config.toml
n_layer = 8
d_model = 96
n_head = 3
n_kv_head = 3
head_dim = 32
d_mlp = 384
vocab_size = 4096
activation = "squared_relu"
norm = "rmsnorm"
norm_place = "pre"
norm_eps = 1e-05
positions = "rope"
rope_base = 10000.0
rope_fraction = 0.5
qk_norm = true
attn_scale = 0.177
bias = "all"
tie_embeddings = false
parallel_block = false
extras = ["local attention windows", "gated attention", "value embeddings", "hashed n-gram embeddings", "a smear gate", "an embedding shortcut", "learned residual scales", "LayerScale"]
init = "orth"
init_std_qkv = 0.0607
init_std_o = 0.0152
init_std_up = 0.0607
init_std_down = 0.00759
optimizer = "adamw"
lr = 0.00421
lr_mult_qkv = 0.4
beta1 = 0.95
beta2 = 0.98
lr_head = 0.00605
warmup_steps = 260
schedule = "wsd"
decay_fraction = 0.555
decay_shape = "linear"
final_lr_fraction = 0.02
batch_tokens = [8192, 16384, 24576]
seq_len = 384
doc_mask = true
train_tokens = 122600000
steps = 8412
dataset = "wikipedia_en"
Each number is 50 + 15 x the weight over its row's rms, rounded and kept within 0 to 99. Layers, rows and columns count from 0. The size before them is the row's rms in percent of the matrix's.

# up: layer 3 MLP up, 384x96, rms 0.282, rows 372-383, columns 0-95
# down: layer 3 MLP down (transposed), 384x96, rms 0.266, rows 372-383, columns 0-95
up372 111:75 69 43 49 16 73 49 37 32 46 62 43 48 34 43 61 43 48 45 54 56 55 45 43 56 23 44 41 42 36 58 48 72 66 48 38 50 57 64 08 36 41 53 27 48 85 57 66 64 30 61 71 34 51 49 53 57 54 66 78 30 48 75 31 14 38 41 49 62 62 31 55 63 43 60 61 44 61 43 34 45 51 51 54 37 45 47 77 04 49 42 47 45 22 42 58
down372 106:42 69 77 33 37 79 60 45 46 54 52 86 38 60 72 47 67 53 30 56 36 24 44 46 65 41 40 40 63 21 49 48 52 28 55 75 49 49 81 57 36 28 37 51 33 52 40 49 58 42 48 55 52 61 53 46 44 51 65 41 57 36 60 38 53 33 39 51 54 59 12 66 54 40 92 41 32 43 40 13 25 54 58 33 40 65 50 33 65 39 59 68 70 30 49 46
up373 099:42 46 64 56 45 58 43 50 43 29 67 60 51 27 58 70 64 53 62 46 54 05 20 64 38 22 62 70 64 56 46 65 56 42 62 62 61 42 53 45 57 43 51 54 45 72 87 70 67 56 49 61 65 36 41 47 44 56 52 78 57 41 38 44 06 63 30 50 36 55 66 60 59 24 27 64 47 29 28 41 52 41 18 60 70 37 46 55 36 75 64 56 38 50 43 51
down373 098:70 65 39 34 72 42 28 53 56 65 51 57 26 39 51 08 65 42 44 35 49 44 32 62 53 36 87 37 49 40 55 55 45 43 53 51 59 48 56 74 35 34 51 48 48 58 56 73 64 60 22 27 61 43 16 08 43 46 63 79 66 38 53 51 31 64 45 29 46 71 66 45 63 22 23 53 44 53 63 47 49 33 48 49 79 49 59 30 55 50 58 49 40 46 51 37
up374 103:64 42 47 52 34 40 55 54 46 55 65 49 64 70 45 52 64 44 31 45 51 32 57 51 30 23 41 39 51 63 34 39 47 35 76 48 34 40 57 33 39 77 48 45 59 52 74 73 43 38 36 35 60 23 50 47 34 83 42 26 62 38 39 35 39 92 48 55 51 26 59 55 75 54 57 44 80 37 30 53 52 66 64 60 21 28 18 58 25 40 52 69 70 60 55 52
down374 095:55 11 71 65 51 33 30 43 44 79 71 86 43 78 61 28 99 50 26 36 38 61 51 50 53 51 63 53 44 55 52 61 64 43 66 41 38 47 58 51 50 45 53 63 23 42 64 55 45 71 42 44 57 51 41 47 80 65 62 53 31 73 52 30 61 41 59 55 36 51 28 49 30 55 29 81 52 76 51 43 49 29 58 60 40 74 45 52 44 37 56 51 38 66 59 57
up375 097:54 59 46 45 38 36 70 53 33 74 34 49 51 53 50 82 54 47 48 49 49 59 35 40 63 54 49 38 63 41 57 41 78 22 58 45 28 52 46 38 88 67 61 43 67 29 54 41 55 63 81 56 50 29 36 58 63 48 16 85 60 59 47 41 33 28 38 36 59 31 36 33 40 32 73 55 51 78 40 39 50 60 47 55 27 59 25 64 49 35 23 33 45 31 37 60
down375 098:45 68 27 30 29 69 64 31 57 38 75 27 26 49 47 34 49 40 57 69 71 67 65 75 39 38 37 65 39 76 28 65 29 44 36 63 43 52 53 68 51 87 43 53 56 46 36 61 56 61 32 40 46 55 33 55 62 61 36 44 51 64 67 45 79 64 36 76 47 52 58 62 31 36 32 70 62 51 55 31 45 41 44 45 59 33 60 33 65 62 46 49 53 74 46 08
up376 113:62 77 40 55 23 34 43 35 46 62 63 58 57 48 41 42 55 64 70 46 54 44 32 45 26 35 57 43 51 38 39 33 58 57 54 59 27 54 59 19 47 43 66 33 52 23 80 63 53 36 46 60 31 71 35 57 51 74 59 52 61 55 64 29 26 56 49 65 51 63 60 65 57 48 60 50 47 73 55 63 78 73 77 61 54 40 51 62 00 64 62 55 47 14 33 54
down376 113:33 48 47 53 43 49 51 61 43 53 38 99 54 38 62 56 57 39 31 64 29 47 43 48 53 62 44 61 36 00 45 41 66 60 40 57 47 45 53 55 41 31 40 68 43 54 73 51 53 40 46 41 59 42 39 26 45 52 69 57 39 64 44 40 44 49 51 40 57 61 57 38 74 45 45 50 37 45 30 45 32 28 60 50 48 53 25 46 38 28 56 67 50 52 62 67
up377 101:50 60 40 12 48 34 39 53 51 42 60 64 63 26 42 52 21 43 29 78 68 45 67 58 59 54 61 30 44 46 34 39 58 41 63 46 50 73 61 53 40 50 54 48 48 69 50 44 50 48 62 50 33 42 46 60 82 55 35 83 73 12 54 36 68 44 49 47 36 26 68 76 57 45 61 49 45 51 46 49 38 42 37 58 51 53 19 43 10 54 06 36 64 48 53 48
down377 097:59 47 27 55 85 68 69 56 22 38 50 34 57 48 63 37 58 27 53 46 37 31 53 72 58 18 49 46 42 43 56 32 46 51 56 53 47 38 42 36 36 10 44 57 49 34 28 64 57 44 51 44 72 71 58 22 29 41 67 49 76 56 57 28 23 61 60 57 37 62 53 52 45 21 54 60 38 51 30 58 30 38 70 65 63 58 45 55 63 85 78 57 66 52 52 34
up378 116:66 70 36 49 44 50 60 68 52 56 79 59 49 41 43 50 36 48 44 54 58 27 67 41 45 30 51 35 92 31 58 32 73 38 55 26 53 38 71 32 51 60 42 50 73 59 51 42 57 50 76 47 29 37 69 41 72 60 45 82 63 36 74 31 48 63 30 91 54 38 38 57 49 44 55 56 46 53 44 62 63 61 36 50 05 61 63 54 43 58 52 40 59 41 70 76
down378 110:64 48 64 82 48 70 44 34 38 39 66 79 38 21 42 57 63 67 40 63 18 42 34 24 59 45 11 46 27 29 56 38 68 74 40 61 52 59 67 26 46 46 58 56 54 44 46 57 56 61 46 40 36 75 51 19 60 49 45 57 43 75 30 40 33 28 58 31 36 64 35 52 45 55 40 40 37 72 57 40 73 49 36 39 56 52 50 49 76 45 78 40 53 31 46 53
up379 083:11 42 46 67 52 37 43 45 41 62 29 62 69 18 48 57 70 70 55 63 93 47 31 34 27 31 49 33 45 68 43 58 52 47 29 39 54 18 74 62 41 58 32 57 52 57 55 33 67 38 36 44 55 45 31 48 64 69 53 60 21 47 61 28 52 34 44 39 54 42 33 70 59 27 44 66 74 59 50 47 61 50 49 62 42 47 63 61 56 43 41 28 34 66 26 28
down379 084:76 54 43 40 68 28 52 54 31 38 44 92 53 56 55 64 54 54 42 56 51 70 60 54 55 53 71 41 48 66 50 60 51 41 30 57 48 39 48 58 51 59 00 59 53 33 36 69 46 56 57 50 45 35 59 60 47 80 59 50 39 45 63 46 44 43 47 54 55 43 66 51 45 24 67 60 44 45 64 49 46 50 57 46 47 45 37 58 61 44 47 63 68 36 63 28
up380 102:51 52 29 26 42 48 56 59 34 33 73 59 46 44 63 48 43 49 51 49 83 41 67 63 37 63 65 41 69 48 56 69 76 56 56 49 34 27 41 32 39 38 54 51 46 58 58 47 70 50 65 50 55 66 42 61 49 48 59 54 64 12 45 74 69 85 41 55 45 18 70 80 29 56 75 83 66 42 23 67 66 50 59 46 57 40 45 80 26 56 60 40 61 37 54 59
down380 098:52 36 26 45 46 44 35 65 21 40 37 19 50 58 74 50 60 55 40 49 60 57 67 61 32 43 93 47 64 52 56 40 70 65 52 31 28 58 47 40 43 65 54 33 23 45 43 32 22 69 55 47 58 25 71 40 50 41 72 49 32 19 53 60 37 43 71 55 55 58 14 24 41 67 57 40 68 60 61 59 53 66 26 67 57 60 43 52 33 57 71 45 33 58 33 47
up381 129:26 77 35 20 45 37 43 42 44 55 60 29 55 29 46 56 44 39 62 66 52 46 83 33 37 68 23 33 60 74 61 55 71 56 51 46 60 56 74 52 51 51 48 39 44 39 60 57 47 31 69 42 66 75 49 99 35 56 39 54 77 51 27 56 50 59 22 43 52 49 70 51 59 23 51 78 47 55 57 32 58 61 63 45 58 65 30 72 46 61 36 36 56 64 41 50
down381 118:46 75 26 32 10 50 65 58 68 52 42 47 44 38 31 44 55 53 48 32 55 65 58 37 41 84 48 56 73 32 50 69 71 52 38 40 42 76 46 46 64 43 11 47 40 49 41 56 27 66 74 25 44 51 51 47 52 27 69 74 74 50 51 61 22 60 46 36 49 74 60 56 48 33 39 42 43 64 61 46 65 62 68 42 30 54 29 45 77 58 80 48 54 58 64 51
up382 080:56 48 51 59 05 38 33 58 47 62 37 87 71 31 56 46 54 49 48 64 60 44 54 53 53 55 63 52 62 68 29 70 47 51 50 58 62 64 47 35 45 69 70 55 36 42 85 45 41 59 52 60 76 45 53 79 64 80 68 57 56 39 52 56 44 59 55 53 50 47 78 56 42 55 51 46 45 57 46 54 21 30 45 23 50 33 77 50 12 63 47 82 31 59 43 77
down382 090:47 58 48 51 67 65 43 48 49 40 51 77 29 38 31 57 60 31 52 36 53 52 22 42 70 81 70 44 57 58 48 24 24 57 32 36 14 33 65 45 58 49 53 28 12 52 40 52 61 46 58 38 59 51 28 13 50 50 33 66 83 52 51 40 59 57 81 68 25 58 52 48 57 49 43 67 29 36 51 78 57 46 49 44 81 31 49 50 54 52 52 58 49 29 47 57
up383 094:55 52 63 57 31 59 46 38 63 65 55 37 46 34 10 59 65 37 50 34 38 49 45 65 27 55 67 47 50 36 57 63 56 24 54 45 58 51 56 33 53 53 50 36 61 47 45 66 48 01 53 51 40 60 47 71 33 63 33 58 81 56 57 25 26 39 40 48 64 52 46 51 77 55 00 46 55 27 44 68 54 49 64 21 69 47 68 45 34 61 56 38 42 60 57 70
down383 097:57 54 45 45 54 45 46 52 30 40 63 45 31 61 44 60 35 24 15 67 45 39 57 68 44 70 60 68 49 35 50 33 17 82 57 40 62 44 54 61 36 63 61 58 42 30 24 64 23 79 46 65 42 46 57 51 68 50 68 52 51 46 51 54 54 72 81 57 36 37 64 54 45 52 85 60 67 37 57 61 58 49 00 25 55 42 53 56 43 46 59 31 65 50 41 39